From a checkpoint of a small transformer trained on Wikipedia: vocabulary 1728, learned positions.
Each number is 200 + 40 x the weight over its row's rms, rounded and kept within 0 to 999. Layers, rows and columns count from 0. The size before them is the row's rms in percent of the matrix's.

# down: layer 6 MLP down (transposed), 640x160, rms 0.146, rows 316-337, columns 0-159
# up: layer 6 MLP up, 640x160, rms 0.167, rows 317-337, columns 0-159
down316,115,187,206,151,148,227,193,237,219,230,84,204,201,201,140,130,272,214,245,156,214,155,188,242,171,181,163,173,174,271,229,180,242,196,87,213,199,161,196,266,194,231,274,219,261,225,227,127,198,243,197,202,177,143,228,205,211,194,239,207,217,246,194,218,194,111,183,235,218,181,228,222,178,169,164,156,191,124,186,140,195,219,199,201,241,238,246,218,174,122,175,195,224,273,157,244,197,197,235,251,137,155,174,158,205,167,236,235,242,178,132,206,272,145,165,189,136,194,245,100,198,214,183,176,137,141,229,214,198,201,135,170,172,209,203,203,170,213,174,209,264,223,261,179,225,269,240,230,251,211,274,239,194,199,247,157,166,254,180,148,190
up317,080,157,223,224,200,209,186,83,248,161,231,168,201,114,203,236,145,204,186,163,206,175,173,187,188,186,185,234,238,251,210,240,114,202,149,190,163,192,162,152,200,169,143,214,153,210,239,194,164,203,204,273,131,276,159,196,156,199,186,150,133,106,258,152,146,117,199,218,223,181,204,230,255,166,279,211,205,212,95,198,292,276,156,157,154,156,197,229,244,196,142,218,162,148,211,142,195,212,242,182,222,251,216,185,180,175,176,214,225,183,92,224,174,183,212,208,199,202,210,209,213,162,226,169,187,217,249,205,245,230,154,144,223,229,263,212,188,195,231,232,225,150,224,138,236,193,176,258,273,244,150,186,137,162,215,242,185,199,206,192,208
down317,073,173,209,156,169,153,241,251,92,183,210,164,105,211,123,159,263,157,256,279,205,182,171,216,192,192,171,225,184,145,182,168,262,105,155,230,230,184,167,151,179,218,230,231,271,209,220,140,219,164,181,181,247,218,180,200,205,182,167,236,199,237,192,229,103,261,251,187,152,201,247,116,200,181,226,179,177,163,182,201,217,194,168,197,111,181,191,223,155,244,135,197,238,135,241,162,243,239,181,181,240,196,175,145,143,223,190,115,230,216,188,221,270,209,202,154,179,185,178,220,203,153,175,187,156,237,186,150,208,188,149,154,123,176,181,189,169,228,167,146,215,244,146,145,194,278,230,143,223,158,241,245,269,213,214,194,219,243,190,245,226
up318,100,256,200,281,234,222,151,133,198,208,191,246,206,165,155,180,235,167,100,224,169,221,185,232,191,144,179,158,186,117,244,197,274,215,211,239,191,251,244,185,95,220,206,214,187,165,169,239,240,169,266,268,208,224,184,240,201,135,223,208,283,284,140,246,256,228,216,153,246,210,219,189,163,250,269,198,145,188,234,223,210,203,174,269,239,175,183,214,191,204,204,165,222,189,228,229,263,214,135,263,138,128,212,210,169,239,251,270,201,104,164,135,187,218,170,152,184,208,196,202,186,198,194,201,125,230,204,197,251,167,222,166,179,272,209,156,246,159,192,267,180,206,215,183,170,211,228,141,183,169,267,165,148,189,163,145,213,217,238,179,199
down318,106,138,266,179,207,195,225,156,158,169,259,100,255,209,212,172,268,180,180,171,238,109,208,283,188,249,250,204,151,190,208,199,166,149,124,120,231,173,234,236,223,208,212,159,207,217,123,217,217,178,190,172,265,166,216,195,163,175,140,192,231,191,206,164,180,178,176,252,119,254,218,138,207,153,159,213,154,231,181,208,116,223,220,239,174,210,244,246,243,198,254,258,170,197,169,233,195,232,159,157,214,222,229,178,156,213,215,162,256,235,314,196,210,222,204,184,182,203,180,153,276,168,188,232,192,176,236,190,201,179,119,254,238,159,221,176,163,149,261,207,156,153,178,240,238,151,234,271,273,160,144,196,174,173,270,193,169,217,173,226,201
up319,094,194,267,315,211,209,247,114,204,190,273,244,192,159,234,201,267,283,203,190,220,161,195,217,192,162,223,167,202,154,169,219,132,173,178,219,127,251,192,248,204,151,166,291,209,168,211,167,205,198,173,293,146,216,135,216,213,185,142,212,255,219,181,188,113,166,169,234,166,201,242,184,198,237,185,204,259,217,204,127,308,241,182,199,181,251,167,146,260,190,192,165,212,192,103,190,243,210,202,241,179,251,232,157,194,154,209,202,122,233,177,285,171,225,192,172,273,183,202,219,179,197,173,152,233,221,203,202,180,155,188,138,232,217,145,120,165,178,247,234,246,160,227,158,223,200,155,228,206,248,206,233,229,203,190,261,236,216,223,219,204
down319,081,193,177,198,213,219,250,221,200,179,218,93,102,175,146,170,117,209,213,214,219,237,211,214,182,182,196,175,202,243,177,193,249,161,193,202,231,221,235,213,210,247,211,155,179,225,137,171,188,214,195,191,230,233,183,154,169,249,218,221,143,210,255,161,153,143,185,213,155,212,181,140,257,157,191,156,176,177,160,218,215,209,190,201,191,195,264,262,243,198,237,216,157,158,179,233,207,140,162,207,136,164,123,249,147,110,90,156,188,174,313,224,237,177,204,266,150,225,200,277,239,164,281,170,193,176,171,193,175,197,147,170,164,218,253,183,240,202,219,240,228,235,206,286,153,225,187,259,211,153,219,174,187,227,214,250,137,143,217,303,177
up320,107,219,161,158,226,175,217,210,157,194,230,190,199,229,244,233,222,270,236,217,212,164,161,123,202,150,232,173,168,216,226,205,189,181,139,163,201,263,162,149,179,163,205,269,163,161,251,205,200,179,274,206,145,176,152,246,209,198,150,198,221,249,195,236,112,302,230,274,175,217,148,216,176,226,211,176,191,196,172,209,195,149,171,171,165,199,141,122,179,256,256,156,184,128,199,166,154,211,147,169,221,202,220,170,195,209,246,212,162,331,219,224,182,299,208,193,204,246,190,235,175,162,236,178,182,188,220,208,246,128,239,172,205,161,181,116,201,199,270,253,203,170,121,117,240,255,187,197,166,193,160,270,239,196,230,251,282,169,212,198,191
down320,106,266,182,229,206,280,217,225,217,220,177,196,161,240,246,222,235,132,251,215,213,311,216,221,141,270,154,147,223,266,216,142,227,150,230,176,184,173,195,249,208,154,153,201,246,171,241,140,200,192,178,199,179,208,229,187,231,211,212,187,134,225,161,238,139,150,236,164,239,127,170,211,88,118,216,145,211,261,245,187,161,179,184,168,178,187,230,115,188,174,187,241,142,292,178,197,206,196,227,189,204,221,152,192,154,163,145,265,244,149,168,257,227,204,198,243,228,196,213,140,179,133,155,205,233,185,180,174,162,220,224,233,185,180,136,209,178,253,151,183,164,226,290,211,128,191,252,239,175,158,234,184,119,194,156,187,223,201,218,227,203
up321,117,186,237,226,192,190,168,178,253,217,185,214,144,194,232,154,176,177,214,249,188,174,180,160,237,188,305,134,257,241,165,206,246,236,281,187,238,224,258,191,179,178,227,231,232,226,198,250,212,144,152,215,211,199,203,234,159,213,158,209,210,206,153,197,206,242,275,187,184,184,306,150,150,153,229,213,216,152,280,148,190,193,200,250,156,242,184,251,238,264,196,198,187,166,276,150,112,181,173,180,165,224,270,260,181,187,154,210,214,215,250,140,278,204,168,173,233,227,219,273,210,178,168,144,210,248,267,139,164,201,143,234,168,277,252,224,252,204,288,160,242,246,185,198,200,219,204,224,164,216,156,181,160,249,158,169,293,173,196,217,192
down321,124,189,218,236,188,233,228,208,203,200,187,247,240,165,202,159,147,96,204,189,253,200,236,178,248,212,176,176,163,152,237,231,120,237,195,68,160,189,134,244,181,227,202,188,163,153,241,246,174,224,231,171,207,294,235,242,165,188,226,117,125,224,234,123,191,223,145,169,145,162,164,176,162,150,138,238,179,166,244,203,207,207,189,225,223,156,187,220,198,214,135,184,136,182,148,235,167,165,252,231,77,196,179,229,181,170,141,244,176,253,208,192,211,195,218,226,157,220,155,259,140,212,237,175,191,229,225,178,243,225,205,157,172,263,195,292,178,213,220,223,235,223,212,174,137,247,164,200,179,192,235,211,245,150,206,126,146,262,208,212,186
up322,103,94,163,129,181,229,194,270,151,141,278,203,174,144,286,237,178,234,176,230,235,246,228,157,237,179,199,270,265,160,249,239,195,252,206,205,185,155,199,149,248,196,195,80,170,197,180,194,213,193,164,251,145,188,166,133,194,220,162,204,178,194,197,207,152,173,200,205,239,201,224,216,233,159,193,261,260,246,198,195,208,213,191,265,141,225,159,90,175,177,208,195,203,161,156,136,177,191,222,236,198,281,183,165,188,214,165,214,235,192,194,197,192,319,222,195,201,118,111,133,281,177,180,175,269,179,135,172,157,193,245,175,208,221,148,193,192,188,187,221,209,177,208,146,182,239,202,211,193,176,171,164,195,181,205,207,222,204,124,162,238
down322,098,257,223,241,158,238,232,127,158,121,216,165,226,190,195,282,241,159,270,188,199,254,167,180,230,256,236,134,131,173,210,188,234,233,253,167,192,220,158,210,222,157,248,257,230,156,192,223,186,158,241,194,182,245,281,190,197,215,209,282,278,278,120,195,215,211,176,170,99,264,228,213,249,208,164,199,216,189,228,203,201,223,199,199,258,187,207,262,213,153,216,174,138,240,152,243,289,223,155,186,206,199,184,208,180,209,266,203,203,253,201,202,148,169,184,243,178,190,226,236,233,243,151,302,184,228,173,277,263,194,110,156,172,178,169,178,184,192,97,205,207,181,133,212,198,221,205,200,207,132,234,215,194,226,233,195,226,244,180,216,208
up323,108,157,179,178,220,170,247,160,197,159,267,223,180,261,159,233,186,249,151,209,185,224,175,210,195,217,232,172,224,132,214,171,214,179,215,141,188,158,218,163,158,177,207,174,182,168,160,226,195,236,195,167,162,154,127,226,203,202,185,243,200,312,241,244,158,241,128,248,158,246,147,173,190,259,188,189,169,260,172,166,198,234,223,179,188,286,209,168,274,315,249,256,136,232,231,200,79,275,219,222,195,163,284,190,190,177,251,240,190,219,222,131,226,264,227,259,226,244,167,202,186,210,207,204,228,238,199,172,179,217,162,215,154,267,254,146,157,221,299,230,165,252,205,249,162,215,243,186,198,240,179,195,224,209,231,210,203,132,239,176,191
down323,108,243,276,126,258,179,154,194,176,196,224,228,212,133,213,242,217,202,230,198,193,206,202,199,206,154,202,238,151,216,235,185,110,243,126,264,177,191,253,233,195,247,127,241,209,172,185,142,129,193,195,133,249,217,255,238,226,222,144,159,240,165,188,246,232,210,203,199,206,230,191,301,180,185,220,213,178,165,220,226,272,253,184,179,193,247,173,270,191,154,184,244,167,146,188,227,243,194,160,175,236,232,199,216,141,185,206,211,148,139,150,230,185,167,182,180,270,228,208,124,265,242,262,198,226,254,133,169,184,196,198,312,208,240,249,202,155,192,181,239,271,179,234,197,151,216,218,190,192,150,152,246,125,213,278,220,234,152,182,149,150
up324,077,128,196,304,196,223,172,252,200,170,229,181,137,135,196,252,269,216,140,216,170,173,197,187,191,126,211,138,184,172,187,205,174,228,200,270,203,237,167,169,154,178,202,292,190,212,157,225,204,212,212,151,202,195,271,210,215,234,173,197,198,225,226,288,228,247,174,212,191,186,211,213,268,221,181,179,282,212,215,198,262,217,243,206,233,263,180,165,169,207,170,170,220,193,194,234,195,217,247,172,252,122,259,128,192,215,150,281,190,256,143,269,151,219,316,153,201,127,218,262,156,221,201,129,213,224,227,196,185,157,259,173,267,200,249,213,190,184,227,253,220,207,200,149,158,134,178,210,179,258,202,168,118,165,151,186,193,175,163,169,170
down324,060,184,196,165,211,170,191,230,223,270,128,227,219,271,177,168,198,104,232,201,244,176,220,212,257,218,167,167,166,204,204,192,244,197,224,144,242,227,214,228,260,249,215,191,213,222,197,221,205,225,159,160,229,193,159,220,169,146,204,256,158,256,224,178,258,184,232,196,233,281,146,182,193,229,221,185,179,156,244,204,231,240,247,190,184,200,216,253,131,216,191,148,192,255,156,203,237,164,173,254,93,257,200,232,165,169,158,171,177,197,258,162,175,189,158,174,204,248,265,135,194,182,170,153,141,159,255,149,193,226,170,282,215,145,231,215,229,158,139,135,226,224,163,184,173,249,211,200,114,221,259,145,271,198,182,278,177,187,291,302,191
up325,094,254,122,188,250,262,190,254,190,157,193,200,172,213,189,259,247,146,254,169,176,208,173,180,181,127,165,234,206,150,153,174,134,188,169,205,217,201,224,207,204,127,205,204,224,218,173,199,187,184,171,157,154,264,155,238,191,281,184,242,288,276,188,125,168,229,254,237,211,249,225,188,224,162,267,182,276,171,217,165,150,171,109,187,194,255,171,124,180,163,241,141,197,129,179,168,184,183,221,179,249,233,303,139,184,161,192,123,200,220,160,218,145,269,228,245,234,160,155,186,194,190,183,185,152,183,245,210,203,202,217,197,131,248,298,122,166,196,260,255,176,239,177,181,210,223,184,208,194,193,172,190,217,174,152,184,223,211,162,177,235
down325,095,225,263,215,246,210,243,183,230,263,165,194,226,257,205,215,273,204,209,279,250,228,169,167,151,166,213,184,142,236,201,232,266,218,185,213,210,190,170,194,175,213,204,214,133,208,210,208,209,188,240,184,276,169,188,163,245,199,178,232,208,199,248,166,174,186,124,201,176,165,212,224,214,184,110,175,187,256,225,178,232,282,230,181,190,205,211,280,182,165,278,236,263,268,225,186,190,226,218,224,196,275,205,238,161,228,196,197,217,217,300,167,224,176,193,152,206,210,218,255,166,187,212,240,217,201,168,232,65,208,178,297,196,161,143,131,133,258,164,181,192,145,244,284,174,240,153,203,116,183,203,232,139,235,125,178,206,141,223,160,203
up326,107,211,160,141,188,147,165,215,163,214,197,192,144,216,227,153,190,147,239,182,216,293,212,264,223,144,216,246,196,193,273,193,258,219,275,221,200,223,180,45,172,211,168,200,211,172,178,185,225,232,197,194,180,268,299,204,235,150,168,182,181,176,213,256,177,239,158,206,282,258,188,266,192,265,225,192,222,199,187,259,230,181,203,253,181,225,187,166,207,247,145,195,197,232,246,168,204,256,299,246,192,163,187,152,179,256,170,181,166,196,202,174,158,239,258,234,268,161,229,194,178,227,260,178,112,158,231,133,222,210,244,146,154,191,226,138,243,172,182,179,114,186,159,187,208,208,209,223,204,236,163,236,253,120,195,164,185,213,214,180,201
down326,105,195,234,169,107,274,231,233,193,180,104,173,192,64,243,214,294,194,189,186,160,175,165,197,204,240,232,301,214,243,207,187,201,151,216,166,212,163,171,203,166,234,192,167,188,172,184,238,200,183,198,178,225,143,243,198,156,239,208,236,237,146,218,164,176,144,222,174,172,186,214,164,232,202,281,223,241,193,149,208,230,211,222,189,175,224,151,200,85,234,277,272,188,208,187,171,169,168,192,135,189,143,148,200,160,121,206,156,249,225,229,135,242,166,149,235,172,199,159,160,229,145,279,238,261,207,191,211,172,225,159,195,200,208,209,152,209,218,180,200,238,187,207,151,225,157,245,183,242,115,201,248,140,185,170,218,169,129,145,221,197
up327,108,127,188,156,169,232,175,225,232,120,286,216,216,232,189,117,199,207,161,202,202,159,180,128,220,224,205,181,143,191,228,234,226,178,238,213,161,139,217,195,206,156,195,152,166,186,158,232,195,210,189,236,176,161,198,196,200,279,113,209,199,146,216,277,161,172,176,242,205,175,213,218,249,179,157,275,216,245,161,195,194,224,203,195,234,197,143,151,247,250,250,215,163,204,207,134,167,199,286,195,230,267,178,190,188,241,196,198,196,189,150,249,77,202,232,131,227,164,82,171,171,192,230,308,238,209,213,216,249,202,168,184,249,298,186,223,171,191,235,226,244,185,208,265,192,181,219,288,220,237,237,238,160,146,175,149,213,215,172,208,208
down327,105,300,130,210,193,205,217,193,207,181,181,204,258,201,211,273,225,295,196,212,181,194,142,210,206,227,179,175,223,163,162,186,210,242,196,202,243,193,297,118,158,163,200,166,219,223,210,189,188,186,167,201,146,207,226,244,175,203,273,238,209,232,187,184,212,186,275,240,161,190,163,161,223,248,242,223,230,174,174,230,220,238,134,198,228,172,167,190,223,134,179,171,271,222,244,147,253,176,246,212,191,177,180,227,131,273,307,158,146,283,282,223,157,221,198,253,237,154,184,143,226,193,204,148,169,206,220,200,266,215,138,206,211,162,182,205,201,211,204,174,243,206,158,265,250,239,151,206,163,165,219,116,185,230,241,158,270,224,182,317,185
up328,116,242,122,267,72,256,187,235,195,207,186,175,95,136,223,108,220,199,155,235,159,213,110,238,195,198,158,275,230,166,163,186,142,186,187,235,146,192,263,149,282,190,248,207,197,161,246,165,168,179,203,235,155,193,208,229,231,223,138,194,207,184,225,215,218,212,186,159,176,164,208,183,250,218,254,233,161,180,212,133,159,229,163,167,172,216,185,182,192,247,122,198,180,207,253,210,220,220,186,230,202,194,309,208,179,137,233,179,193,236,191,150,190,213,186,225,172,191,165,133,165,265,207,232,236,142,206,130,172,208,179,139,137,177,225,136,193,189,215,145,211,218,258,223,237,229,244,236,149,218,175,229,248,236,193,174,195,163,106,177,215
down328,120,183,222,330,211,147,199,200,220,198,204,199,234,226,233,207,196,233,178,218,256,243,162,167,195,184,223,260,225,200,193,192,232,200,176,224,169,216,182,189,272,161,210,200,196,166,167,213,178,186,178,159,249,236,248,211,249,201,278,256,175,195,255,185,124,168,243,158,161,194,238,211,282,203,116,202,138,176,154,190,123,125,235,173,242,230,188,209,238,154,161,170,109,243,227,174,235,174,260,213,224,225,204,178,208,269,194,203,120,257,190,224,306,118,229,185,223,237,156,179,213,155,259,184,133,193,193,129,227,222,210,217,206,207,155,137,211,239,220,129,233,167,256,213,121,191,192,184,191,221,206,156,251,206,134,183,283,147,256,233,203
up329,115,182,147,256,228,170,231,165,166,141,229,166,188,161,232,243,227,199,197,268,232,166,197,224,210,205,177,202,238,181,157,176,181,185,198,179,205,212,206,148,171,254,146,195,216,197,204,167,156,236,202,167,178,239,176,226,223,245,196,198,211,246,240,139,256,203,195,235,159,209,237,168,120,274,221,284,205,139,229,239,166,301,189,199,196,180,208,169,152,322,184,163,139,222,252,205,137,307,162,175,232,197,221,228,182,90,218,223,142,160,206,173,271,215,155,155,221,141,205,250,170,197,230,205,129,219,222,180,243,192,152,241,206,197,121,76,244,204,271,178,232,212,195,203,228,221,195,161,213,112,133,179,220,247,213,165,201,172,206,214,205
down329,126,206,260,183,146,164,232,272,211,188,232,198,183,205,121,156,202,170,191,248,123,189,204,170,239,146,179,190,222,207,153,168,110,220,231,135,181,244,247,193,120,243,202,249,248,192,207,216,152,267,146,213,177,135,276,223,142,198,200,248,181,143,145,186,198,197,216,222,232,279,161,184,166,169,237,176,161,169,176,189,143,160,252,200,121,191,223,141,209,189,198,256,283,222,217,252,248,156,236,240,182,249,245,223,172,248,176,152,207,177,284,139,200,183,238,284,120,231,217,176,225,126,154,209,216,215,171,135,255,130,213,219,205,207,224,190,262,166,214,180,174,214,270,173,236,203,257,182,218,234,192,202,206,227,240,176,245,261,207,165,227
up330,098,183,230,240,248,243,188,102,228,135,197,191,228,234,220,179,258,191,197,234,168,240,185,187,213,179,257,179,273,121,202,212,250,159,274,244,196,279,178,242,98,220,238,226,220,189,169,191,201,197,173,259,215,185,142,259,185,167,211,255,165,151,176,225,212,147,154,133,230,175,169,132,166,218,241,122,201,264,205,212,318,169,213,205,191,200,219,229,210,160,147,194,215,188,233,112,208,204,263,174,152,181,222,211,191,193,161,220,190,192,235,181,151,166,200,142,248,181,164,178,192,161,153,215,206,206,257,210,190,143,137,196,109,213,187,190,204,152,269,259,239,252,203,225,231,227,170,155,165,278,171,154,193,223,171,190,219,197,311,171,186
down330,103,215,223,149,204,236,154,274,210,233,251,212,257,295,197,187,172,280,178,154,136,218,247,203,234,204,185,215,200,196,192,159,184,230,180,265,140,190,202,173,250,250,206,157,179,229,270,217,165,217,311,180,243,240,218,154,197,107,248,201,215,254,142,239,215,178,222,185,190,205,193,223,233,246,173,291,301,270,211,184,201,134,242,209,232,195,212,128,193,179,229,188,228,167,131,167,189,147,262,123,149,139,139,209,168,217,210,187,231,117,217,188,197,230,206,231,207,218,193,223,215,222,160,268,136,167,173,201,274,149,157,166,226,220,211,247,161,197,257,248,143,153,193,121,171,190,181,242,198,197,203,258,215,173,222,166,199,207,156,171,202
up331,116,203,260,217,205,222,259,247,233,140,164,191,238,153,170,232,218,215,274,193,148,204,157,205,221,229,187,142,191,132,162,192,167,158,215,188,198,270,151,181,162,182,156,225,152,231,208,187,182,213,226,190,162,205,125,197,160,194,177,234,228,237,255,195,139,142,179,222,186,112,174,165,146,230,309,234,265,190,169,165,284,270,104,195,188,225,176,186,251,269,155,130,160,218,205,157,157,232,197,196,146,137,244,180,175,158,221,157,151,199,196,174,220,169,317,182,268,163,201,200,227,175,159,138,226,240,228,176,171,186,214,200,225,230,218,110,167,172,212,203,223,283,198,210,173,211,188,215,173,257,216,181,234,246,107,228,139,191,203,205,212
down331,115,172,226,105,201,173,205,200,211,261,189,195,180,174,194,219,206,213,208,188,116,230,202,218,195,192,222,215,140,243,252,210,206,174,175,193,192,215,190,174,237,191,137,232,215,231,167,179,171,197,201,139,263,208,184,169,209,232,223,223,78,191,228,166,180,193,218,168,222,183,166,206,198,215,169,236,246,230,176,282,255,211,227,191,222,260,182,258,243,171,240,228,303,214,161,189,312,131,119,233,182,195,227,184,196,129,208,160,167,169,146,200,307,190,158,204,195,240,243,192,175,240,259,280,172,137,119,237,109,175,235,233,167,182,202,177,196,198,131,211,214,197,230,135,154,162,179,219,206,185,252,188,155,207,227,313,178,175,132,141,216
up332,102,226,192,192,219,135,157,257,207,216,288,227,142,190,231,204,177,134,246,210,225,212,193,153,233,146,221,191,202,162,268,215,116,211,265,220,239,226,304,210,165,196,250,235,219,166,181,234,212,190,204,278,202,140,225,208,220,203,224,240,292,234,118,149,137,168,219,203,172,219,246,209,96,247,239,225,219,222,209,208,149,170,258,295,258,241,143,196,177,217,236,168,208,238,240,229,200,215,231,165,211,131,180,244,184,167,203,256,165,182,220,184,140,185,188,161,186,218,154,179,252,163,174,271,245,186,209,140,207,131,189,145,161,202,219,232,200,227,242,195,251,251,162,143,265,207,171,190,192,116,141,226,171,200,201,216,237,142,161,148,213
down332,099,154,254,193,203,228,241,115,129,186,148,204,179,192,254,225,207,262,199,184,149,241,264,253,171,213,225,189,161,206,183,240,203,184,255,170,138,228,153,202,196,236,191,175,202,211,174,249,181,148,162,149,258,151,138,198,255,227,225,242,179,234,202,204,159,181,124,217,116,213,177,192,292,177,238,224,117,168,187,201,174,222,249,162,212,231,189,198,281,201,227,220,166,214,212,204,184,182,157,254,163,268,128,162,172,212,192,166,223,194,238,219,210,214,259,242,187,181,230,188,198,244,134,237,193,231,234,231,190,232,199,237,237,228,286,144,172,205,202,198,259,84,137,244,193,225,221,181,201,153,201,180,156,172,315,75,205,209,213,249,196
up333,082,204,253,260,176,212,280,221,241,135,263,265,170,126,181,261,206,206,198,253,194,223,212,177,172,179,199,183,242,188,217,231,239,193,170,197,159,224,208,158,222,201,165,175,189,218,228,150,201,169,73,280,121,132,142,215,218,187,225,189,257,183,298,148,141,186,239,203,167,153,221,179,138,147,319,83,235,157,171,137,233,248,161,205,192,208,213,199,245,186,161,254,150,176,190,187,151,209,187,182,230,126,178,244,176,215,187,193,181,138,226,188,245,185,184,193,202,155,230,231,211,182,223,182,149,233,175,184,174,183,231,206,192,211,203,237,205,248,262,183,273,247,218,217,200,208,149,158,228,191,95,185,235,237,203,251,245,189,231,184,218
down333,082,199,200,207,177,173,168,210,193,246,242,207,219,304,231,178,196,219,260,235,240,150,277,141,142,180,227,150,235,213,191,251,153,194,205,247,225,153,193,196,280,211,210,176,158,132,235,200,243,216,178,151,243,215,217,192,173,157,187,180,82,191,190,247,153,162,187,188,172,171,143,194,199,248,106,233,190,182,177,248,155,143,164,194,181,160,214,220,168,238,154,135,270,183,237,218,179,198,152,225,180,207,177,209,219,188,292,116,202,219,194,230,189,152,204,208,185,305,261,152,172,184,174,190,220,202,203,166,164,191,141,233,187,176,194,209,100,164,160,215,250,136,179,239,187,154,304,205,166,205,258,212,218,182,266,173,292,148,183,209,227
up334,092,218,259,196,182,186,176,170,186,224,240,220,194,185,224,182,179,160,190,233,193,140,210,169,206,192,210,193,250,231,124,158,178,169,118,228,200,187,175,174,247,222,236,143,240,229,239,178,251,257,243,150,189,215,133,222,243,213,178,257,262,270,212,259,118,197,175,189,246,90,134,235,175,242,202,146,263,267,206,190,217,187,192,250,210,178,200,192,221,267,132,277,192,201,187,189,151,218,223,198,194,171,239,204,181,208,209,179,222,224,187,248,205,245,322,213,225,237,274,252,219,234,143,184,239,160,219,174,212,215,231,208,212,241,190,162,178,212,171,206,145,230,210,74,221,215,88,229,262,262,206,207,227,259,177,237,249,141,260,193,213
down334,094,188,147,212,228,156,161,164,230,225,261,190,259,196,246,319,206,177,152,192,176,262,191,272,206,245,264,255,131,186,205,235,192,189,235,235,258,170,277,146,240,220,231,250,303,241,152,143,167,233,212,174,256,188,183,227,199,224,310,128,175,146,203,212,191,172,207,160,159,248,248,199,193,232,137,196,217,188,234,262,195,179,186,175,273,253,214,249,185,255,247,280,166,165,134,227,181,138,193,172,200,193,161,145,160,175,138,218,198,173,190,228,255,170,222,168,182,194,167,183,194,215,198,209,167,279,115,196,218,165,221,163,236,188,140,236,215,195,226,163,249,205,174,235,167,168,255,216,195,182,160,204,163,182,139,188,150,173,149,196,232
up335,108,213,119,264,221,228,199,185,123,159,189,209,229,232,225,157,285,227,230,192,105,211,210,240,255,167,203,159,244,241,177,202,226,170,242,262,216,249,227,145,218,184,150,238,186,164,192,178,206,127,196,252,210,304,143,212,187,163,154,233,159,168,163,192,232,217,209,184,264,192,269,237,160,198,224,226,194,210,210,208,287,226,208,184,110,239,197,252,273,315,227,188,147,134,150,196,267,241,228,222,143,257,298,175,189,198,217,270,177,199,168,255,181,213,269,179,209,246,200,188,174,310,182,198,205,170,232,220,167,173,244,229,192,226,197,167,211,186,234,196,243,161,181,185,244,168,228,151,162,270,217,183,170,200,207,217,192,196,196,229,192
down335,104,192,197,252,153,161,229,182,144,189,221,228,195,242,249,200,133,224,153,226,239,156,140,191,166,226,242,185,234,190,157,211,191,161,195,179,253,207,206,169,240,198,228,206,225,191,211,203,236,219,168,271,207,122,200,171,203,226,170,241,150,228,195,160,218,226,179,226,155,183,262,154,154,265,209,194,189,258,157,189,196,200,210,105,205,223,195,170,294,191,196,203,188,281,143,192,232,198,116,228,108,184,203,229,159,175,242,172,299,223,182,199,185,106,257,223,192,260,258,206,229,244,206,188,181,190,215,185,187,172,182,205,248,182,114,233,206,203,216,167,126,202,270,220,191,215,123,142,259,189,148,249,289,232,195,273,182,244,212,321,241
up336,108,225,169,229,211,188,201,151,177,195,194,199,228,169,183,120,212,158,196,204,158,180,170,220,208,150,248,126,198,187,228,186,203,159,232,201,86,237,200,191,120,175,182,167,165,223,179,198,166,220,185,102,219,231,54,203,176,224,92,202,233,209,180,265,180,238,109,166,138,221,229,225,209,163,241,162,249,305,241,195,249,163,215,271,199,213,181,221,232,215,275,134,178,220,233,137,191,235,235,207,171,183,228,216,193,243,235,166,244,235,195,183,224,229,263,92,283,226,246,172,185,199,194,165,213,233,205,212,210,180,186,191,177,283,167,152,211,170,186,240,213,185,215,183,193,165,210,182,136,264,229,171,167,225,184,134,148,187,243,202,191
down336,089,203,215,172,178,133,241,255,158,228,190,149,224,239,196,185,155,268,176,153,177,134,176,202,88,278,199,207,171,245,169,215,228,219,169,193,206,261,207,171,187,191,261,204,163,153,214,196,227,264,166,188,188,227,183,168,211,266,181,220,187,268,144,195,233,279,155,164,172,190,154,151,200,229,253,260,161,201,167,274,280,232,208,195,197,110,196,217,199,179,278,221,190,108,257,174,163,174,164,207,134,146,182,71,166,202,226,165,169,214,209,209,138,193,174,134,221,213,173,175,132,212,164,204,137,229,164,240,225,237,193,151,194,190,223,217,156,250,230,261,208,197,205,239,257,234,216,178,221,217,193,160,255,232,220,217,177,185,176,295,155
up337,095,209,209,193,175,258,189,173,213,202,234,127,258,175,259,237,234,188,200,118,180,279,191,160,185,181,185,137,198,195,178,200,139,209,158,210,87,161,181,143,198,186,232,164,160,214,178,156,212,232,150,248,143,231,144,199,231,192,201,242,217,214,168,215,169,199,279,173,238,199,220,284,222,251,245,195,244,251,190,166,169,195,214,319,196,180,203,139,199,196,128,114,215,160,128,179,166,193,249,276,177,134,206,182,172,207,268,179,190,189,138,164,151,187,272,160,288,150,198,193,215,211,167,180,175,148,247,159,214,187,213,245,163,191,244,235,153,216,200,134,201,163,183,217,220,248,220,188,196,181,253,140,147,131,128,164,218,197,140,194,208
down337,090,220,213,131,245,232,232,240,199,233,140,215,211,237,185,147,218,217,195,212,264,133,186,261,233,287,218,157,174,220,243,222,211,198,191,169,223,235,145,211,132,235,243,262,117,180,250,207,141,151,181,233,181,153,230,240,251,170,158,148,206,174,207,196,225,149,150,235,144,202,203,176,229,255,217,156,238,118,152,201,264,197,75,266,213,217,245,178,143,148,180,178,186,177,283,145,264,172,210,211,255,201,146,171,193,215,164,224,196,239,230,160,258,207,190,195,203,280,189,123,213,202,161,227,232,205,182,163,198,112,164,213,214,164,148,176,192,198,194,176,207,186,151,229,221,128,180,187,73,215,194,196,178,221,203,208,159,189,231,153,159